config = dict(
    n_layer=17,
    d_model=192,
    n_head=3,
    n_kv_head=1,
    head_dim=64,
    d_mlp=768,
    vocab_size=8192,
    activation='swiglu',
    norm='rmsnorm',
    norm_place='pre',
    norm_eps=1e-05,
    positions='rope',
    rope_base=10000.0,
    rope_fraction=1.0,
    qk_norm=False,
    attn_scale=0.125,
    bias='none',
    tie_embeddings=False,
    parallel_block=False,
    init='normal',
    init_std_qkv=0.0218,
    init_std_o=0.00374,
    init_std_up=0.0218,
    init_std_down=0.00187,
    optimizer='muon_variant',
    lr=0.00556,
    lr_mult_o=3.0,
    beta1=0.95,
    lr_head=0.00729,
    grad_clip=1.0,
    warmup_steps=200,
    schedule='wsd',
    decay_fraction=0.716,
    decay_shape='linear',
    final_lr_fraction=0.0,
    batch_tokens=[32768, 65536, 131072],
    seq_len=512,
    doc_mask=False,
    train_tokens=783300000,
    steps=12103,
    dataset='wikipedia_en',
)
Each number is 500 + 25 x the weight over its row's rms, rounded and kept within 0 to 999. Layers, rows and columns count from 0. Numbers have three digits each. The size before them is the row's rms in percent of the matrix's.

# layer 5 MLP up, 768x192, rms 0.222, rows 303-336, columns 128-191
101:473515512512509470472476462451445461502483473485492521499500473529470514503477484540541506504497495513490527502479549483553561556505491521505532547520502496503504524544523503497546497466503529
106:496531467478509491498503522480523477525535509546549488490489451482472517511446505466486497511485471458498549511491547528521511530525554486456499520488497527476436500475490477501499487458510532
098:571516476532513489489522435537486486532464520508479471503508487499507490515533516492531457499483515510490492459461488490485501462479529499500513554508478509518537482463523521492498532479501538
100:485467520463472492507492513479502531483545532480491496477517529507495473498488502485517500466509468576489472511531523502475493482497484471503480494470503541517507539491562500550508534526489478
096:529463529514543517536517479495461507476490489479455522548493481479466466482507545506490476475517523480472496454533521479465525485487521498512529538503480479515487508484460486508515482440561499
108:529495544512525484502577531498502512523526478490472504468465530548517489548502487477502472515483529486479499536485498486493498518500532480521494543481478487513511495511504503485496542497533525
100:511463479485519554502511569500528477495531494505505511509527464482509515523516509473506513495478535479508516513510511500491509493449422478510508534492528514524464494490517516519474487490514528
103:459482491526515449475518536485489487511540494491514483471495472525499526484517466566441489481477481482526483505528522480526505532480499508493488515484457452495507505537498488473469512548490502
104:479479471523498548486496507489483517511522501511521533517462518504517492507524474519507496512448534485515471482508536503521482551511502525491506508541493479495502491529457485449510492527498520
102:543491497532459480457502483493486473552517483541449492488539506524471506530485508493503511532515516555498480491496502526476514514471466540507523503507443537487513537496500520499514521510497507
097:535506509504518485508539545503476540481531496474485493525503545512503467505463520523547520513515512559486511495491485502451462497493520479469499506517494506509477499511467497451501512508520551
098:475490485511423500488481504469492527462507520530509521469491503506509523521520528475473528512477477513544489493477492510490531484588498475500513509514496496448487519529475497480475528488542461
112:507472537480539527525505551473490513513512498497504473466507513475492479508483457472493467477517513545524459535494519488484479478486470486496526479471492545528506467474491465502501525506459550
087:491514529473474500464547503486475491523501505505503505526467499497555460543527497462463523495487516519475493505472499532495560491510519514474518502515531522525521526464509542501502508462480529
102:516492499468475532500475521527475484453546493479553489473496532496541530513492497489504499504499492476468545476564484495498499493505456529491510492556529518502445513504493554450484526479520502
101:528503452490531485564495506514458506499503459494508535482513535521468480486514500500503497459480525494509447494475483500490512508519492511520543530468469501513514511495488510483502477524523528
101:482516478514522515483459482499530486495466505533533486513467529490524539551471511521486502466502495483517464470526502518472490480499500488529510457529469500486525501494511513498489512491494503
101:476454486463504477517476482491469500513520505493493496487481459503469492508490520529476513540487476485488491492522445513477511545489498512547517514486488490472518532513473475483476521490538445
093:536525499502506499505472474526495442535479447438442541542466544515474504507481521483487510476512496524509518493458490532530518522486450506483490472482507478543455538511510468491520516486499515
090:474489494473515558500498503493492501532462502514471511524482514559481572500523503544515521483489480469497497466494499508508504509467511525535509523496498516497513479499492485491466467498480484
104:563477458498518527523480468495503500495516487475497503509482517484487472505479500490511507459476526474503525482507504488504542527495513506508520483454560477522498500461465542492532452497508479
093:516494460464492508540484483513488488500494496464495465482512517531512482502507506512504531498457536515522549526510437486449465480495482499524506475485523570527532476514528539526424474507540510
097:504494490525477504498527487469476482487523521510503460503523539489534484463487483502512551518482528513510507468527565485484483501505472493532499522504461493521499458480495528534479470506531457
103:520522511520514482461536524532452493520498521501568509504566513503520519517481520483552517510476496492561505517480470492503509475522509509532480479481517498486500472492503518476461496523547522
103:553502518513537508477520492518443502499525515485473493458487511459511501503491480456514456477529500522491476546514464478508475465517462530481485493513492503527515494474481521503476498498492518
100:430448485445499468527517472489560479538527473499483512519481463492495496517490478512495542484464493531499490492512530487507455521511480557523501525468512506505504493530445467486509456492503489
093:455476514503451466496505474508530498465481494480491492488526535504483527555467485479546486474502462487549501489510470499506504497532537475519480511492522476483493535537517484491499482497481550
095:509506479499511521502502501533458534546459476495527488513482510526464488500505528534499518459523533501495558550494449504500527550557468465529507512528506524487465508528482506469490517509485502
104:545503512533500551508530496533512478518490463506519526498485462496519511470480507509485493504513507513537498494498470451511541480490485488476486528475517528496505503492555483511481495479471498
103:479538494507503474537500439534474473523458546497472489479502506564516461484530480505501511516505466528494488486528490514473466499522484524495544515508487504470542533503462506499532461494499490
099:478492478507511466456491520481511488544474480533515498466485477475536481488511509522486518469476490522482514470529506474520500444452529512482524510523542526514489510508462469507517484508439470
104:542529509521477439492518459510483543492464484528475459491490469500514494537490483499533483511489514480489503507517524515477507514516500547493526441493492523517470473501499532526556500464467503
101:446522453513512510492475544517509490517498529538535540516528440483510552461478506472502467512500496484504514480504483499560542478495508508528533513550487517494474523499498521456479515513520531
100:484514544468536524514560537494468494489484475499502509506491484459451471458518498447515492502525492543485505520462525470527511531488493504483492485481513471507480500518482533512508555449520521
# layer 5 MLP down (transposed), 768x192, rms 0.105, rows 303-335, columns 128-191
098:482496524484498483507510469501517509514463460495491492538463495491496511540529511527490466503455464488451548497545450504515501483519481511510503485483509508518487482553490555498514521483531495
107:469485524525531478537464511472516534541477478480517531508468494479490484529511515541454506513500542512489502494518446492534531473480523472515514494496471470532539494512548504519488550497524459
097:501534528475509524531500511494546481473517530509474509493494506482493463511509507470486453540525539472465533536473532503482493467554522487524478502490513508493501523496472521534518507499469501
099:470520469484505481500514440499478485509471480477511519500502488470457480468556479514464495512491479472489495531509500491494479501533502506451473470474493500462487451480507455501477452499484493
099:503555528519491532515474486508515464518512500513545535544496481543502482513503499506515489500472502518544523514527539517467504478491521443506465496478544528493519441491477494569509520500467463
106:517489459520494494534479508486443487518489486534490477510471494482436483507505543491510486518489482479509525487544540476542485430504482536471550438520493530490478506445500476513506513503476518
096:554505527497515541480521533535516487447471512522493488487475519500473500519473504447556523500510460507494475511522500490465482486499505490546497505512484527460485507500499492447485492555468493
104:541524472500498515543493497481508486493475468514531486518483518512505479521482471541526506509523494520529493483448491501511511481535488490459491520498536507480501428485509495520525520504523557
106:499493510489499475486514535503501465549455474512484495523511515512512489453492517500497494547482512457464496506480499505490523495502488492481501491506547526488547503471462509507509497509526492
098:490495500486478480475514504552496520541531525539483480532530479462518441489505485513496510479450524538498506518511519495550541503566506478463487550468472520495483479528444497514537513508476543
100:521531501441483501484488463549509476524509516485522513538500524487479547518530497494451514531534568510509486505509472514510523553505483505499514497499526494531516481553509454502493479505466483
096:505470514505522512533518478522509494515518495514479465494499473474534510492534468523511567510538460493539495478502554519498467522518569499447492524526497527501524501495447521551445491454490527
110:496485480517474486498487492473531506487497537550505497559503497498480465488519494473525487459470535515498490446493492462473500500495512519453521476490528527531463533476494479520534513540492531
087:491545482465526478531531521485478483546479492518494517488468487501520462524556523513515522499490489521471477564473537498485542491483524501488490533520506502483479482501540541541489509451554517
100:490459485451501497518512502519494535505487512510462489494452456497552506505491499545509525490481471461514488531498502474461498498478505487530479439495507478496551532494472518529480532514479470
097:504507453516468507509501526525568492491506535529503479536474475493515471523514530488492476489490499529501474475504503441504511502491563503520503487539511528494464483482487483513500495506511505
102:478483472468497512498498498550461530454506483451490477478533451514458507504484514493494483468498510555526482492449461499483536484504520506517526544490511524502493482519466506495472490503486529
105:515484501485476522532517552509448473507529462516499494514532434504526513475510455523507504489494544486507482523503528487544474492514522497469489478506498525535485518450529462492481502453474484
093:491532468507508512470479482509486488543497446493480525488517478545487504520494514480495530501501473510505490483477521500485497535477526549486454477462513501490507483507486499555474455448485524
090:503517456485467503507537487492477486515520482517499539506481515492515459477513457520468463505517514502490517540514550490499498500477501503474498486498521473478526496542510472538500540488480468
104:518520553493479509485492483506496516530510490526477508486527470475478507486505545509490485523480488528549462454520479490504463512470532503518461498505450511474518483491489469533517514514464498
096:537521493560513523505511487484517450493519517488514512501532476479494498477535516542520472477490499487540524491501487514498483497478500508510487498521485497495511521505506472466483486474455521
098:528474515488522526548462486509471479505574524529513462516506513504505494553471469483503518536494509488529506471528499524450507517519494505466502523524521528482511536474492536496503454490535452
102:507503498508502539559470485512465555494529509524476514522489511507499451468508508523523524498527474517518478476437516524481475521513496522532470489521498545520491509525456481528507479484521493
104:509492456438518459459507468539474551556487525510520497513475514483481508481511476475503534493524515466458510513542470508498509534542470476537498475472488519504526506478541522504528501490514487
101:495481468529457519533502534511502497512487508469520511433476453528552530502507514500514515518503450520497507487515506510510508465519508554525540528463483466502458511521484498526509453554480479
098:480458482499528516481500488462494510493512531503493542473477528461513531510518521510542504510530499516527518547501504505494473569487517505474506511469480533542493516497506484498456519525461450
094:511518501514499513518531531523470517510495533546515481450510481492506495482486506517499486496515521522469506500526469538477515535452527514496484526529473483543475505512502525472497492524489497
101:465433474520497492512467471487497505494483481432462478475545515446524508508521502499513489518514497489552459507503505499517477496513510522553519480513477517501500508513550519502489462492491516
105:570509515551483510533506528512517485464487473532505486551462493491495516454488547509534474500516422513482474470483416497509528508486502466495480505516508485500505474526490517475512485479492508
103:485510525499538523510527510494462497500484495494473501438516548487497539492497476500509431483494519509496531575475472484467484521476536494518457508465483487494494505521509501490517508471499484
100:487529498529539507516472487454506483514514461469443493507522481493503472480472523469505530483442523507508509504517564471496505520536503474511505469512497503523529529527522512527466497513519460
101:530450520511477507489507538485508469532482527516566508514488535483495508488485505526509494499512466480528495475507503489508508526499502548485481477483525518506529507460458500531520494486547507
# layer 5 MLP gate, 768x192, rms 0.213, rows 304-336, columns 128-191
104:528476511496459498464481492490481467548528489502502489498493485483511489495516474494503479490484489482523481504518514511504442502448516455482548506535511484492494494491478479498481454524459511
097:469574489523479516492510473494542526504554514503505458498533501468502478489483501503532471505529507481490464506512487525497487552507511495535518557447439481487491487498506493489473497500454486
102:489438507507515510490516503533513492536496463505499512517537483520499468487472507520469465520503533514477506527457455493452515483498492503497541474484471502504514469473481495509471487481513475
104:510502468471479488500520502460499523472501510489512510487476504550511526500501487509478468511469475539500462514493493498477544475527500523532506464489525556497538490474511543503522467534483463
099:488480451500453498528478450464490504484524500472531519535508508506500524504530536532519525457471494549475474473494543486516456531454516488449499471500463476473469489523491489514509455483469537
100:471521515491481547492513503490473491521496490522494529532467466488502470513533524489505507471467475453558472541475501527492494541501435504519490484533536504476516470509454523503521483537484513
099:486526487509485466474503520489510505517492469475488488456438515527499523506467508492460485501485491480529516490538530502559485579497501522520487542500458469474494507496502512473487470512434488
107:471477490497526512505537517421482495512506519479483522523489495490544505481511470505517483525471540491490507479525515486473520546476477506484472539544512480499484572486497509491494508511486496
104:514460469541483509532533470536492462513502482510476488431455531493519478474492532514505564499479499499560515486451461523453480485489477487500521514521508507472512532482541516493514514552511480
104:509497512472518494478529474488496515447492477527506457456457531490495510449473481493467504479511437514500522483476497495529483507524495507517525473522449513556471464491515522517510478500498427
099:460542455586464513431492486530503488483526507521526459520506534511519518498500502511464511518485446497462465503501509501503492508497488510491555432465534508455501493510485515484514502495493508
106:507526463536469503472542497550475514510507526506491538478498443516498496554483523519528519512493558467478535501438486513495470548522519461496524541511483485488540505498513500497482472503506488
089:486517490502493492526547497466485510531500497487486459492528513512542479494504510469476517511459544485498514499483491480508522458485505493477500565496502485483510539479527522509498495438506471
096:484504458472476468512471479496474497467497523519492535520444481517525495528514492507480506559466481484537507493538498458492499483518454502506535487529484472495474479511497517497510503468510466
103:473476514497463465496484499500481450549504472526495528443485489566482502481532563549468467472462507481541499457503476497489514511499498535545533501491521470521522500465498529498454529540489557
101:533470496474512520497555484495495477538457475488497529499496462532505547502509466509484499465479518534518484493501471508515513518507506496535515515486492501483443497520494514494530467504542473
103:510496459493478532486497522499458456550519504476493498485502498435527456472497456498496529483487478512480477472473510500518511502523475524526485457452513516482441466489567494526493496477477506
094:508496485491483470515504541505523477523519459471444509522522518514521489481487488455519525477516512493547520498501559520505541526502468503490529461483471483505481443505466495521511512518444526
099:536478474483481507481518487486540452472469475472544457556517477480498484499539469507489456541530495532517538542510469505536479483498523477458484482534474479567510536532470534511487443481515471
097:485488450477543497492507490485523472470525526513514503510487507483538439491516490533486496537513519494535544505476523476500490510488465518481510514500520491516527450501452509462482439507527486
098:505514504465505484517525487479537504497516519487510510568529463457469492514524501478469533494508511551467516542510518547488454556507468507479482510470539528529482497509484510528493514522503497
100:482509451524523479441526521498510558475499520499502513508468490497481525446491494497509498554479503487498460518499476501510499474497510475513452485515458479510512498503520481488528537458455528
101:478512553476487500530485481508523492499492485551478488523482490519455482474493501518572512479544555481473510502491521512490503501489494480482521514483500539534467513488485515498501500509517482
106:533503468468542530491516482496520430516506562461517517464476499478556501466493456523491521487506457536516529546499471523498493474500477513508478547508494523506492478492500489497487524486464496
099:524531508506519519495488505482486493492471539507506510498511481518537531524447492486514493508519537509487506496468502504492523479503558467499502512525473508442505493478530519516511477420470552
100:499477487520448472494484504495518476503518480506531503517507548529506540496520534477530475482512513488500522539512467515479497530536504472480522557470515512520488495500516435511465473531497487
094:503516490500523456503494479546499499498513485530519521475518490482498536501505534480494486526497470502507557476513470486505512505518493464529452483516497500496498548550555498463490459503478495
106:483481509525465488494500560503450526537557485502496483519472475513529502491528489524480518463508488497474476509511521475468501497500542452489485588506502494443508503498513505489514527509531508
106:524530545518457474477543549493473531489465514542497508541475470467501481494505509510513524523519486529511480490495489475529448546540477493512470542508524518495545498518475515463503470493538495
107:504488518500495473456485514505497431483470502480481487506553510494537488513550461460561540504511513522488502523554465482532511527482515467507494483530518484462472467503445463535482561462469544
100:502475465483484555535469547500468475485516524506524499475520479524501521485520482495496504483493526507533497493499507542480539509450528521554515536512499491516519491497501456488488510555529532
098:516476493487559497480490493484487494507494535514509484545523522507517520469479506496544468524478479540495509478486501510509524502509503486514498501533492471514494503515509479435503474522532542
100:507523519541524527485518497454507538503510477478542507459483532497509482500497516505489496509496446470470540508490467552513480488519471469522503523496469523497465500519527493496512470518497475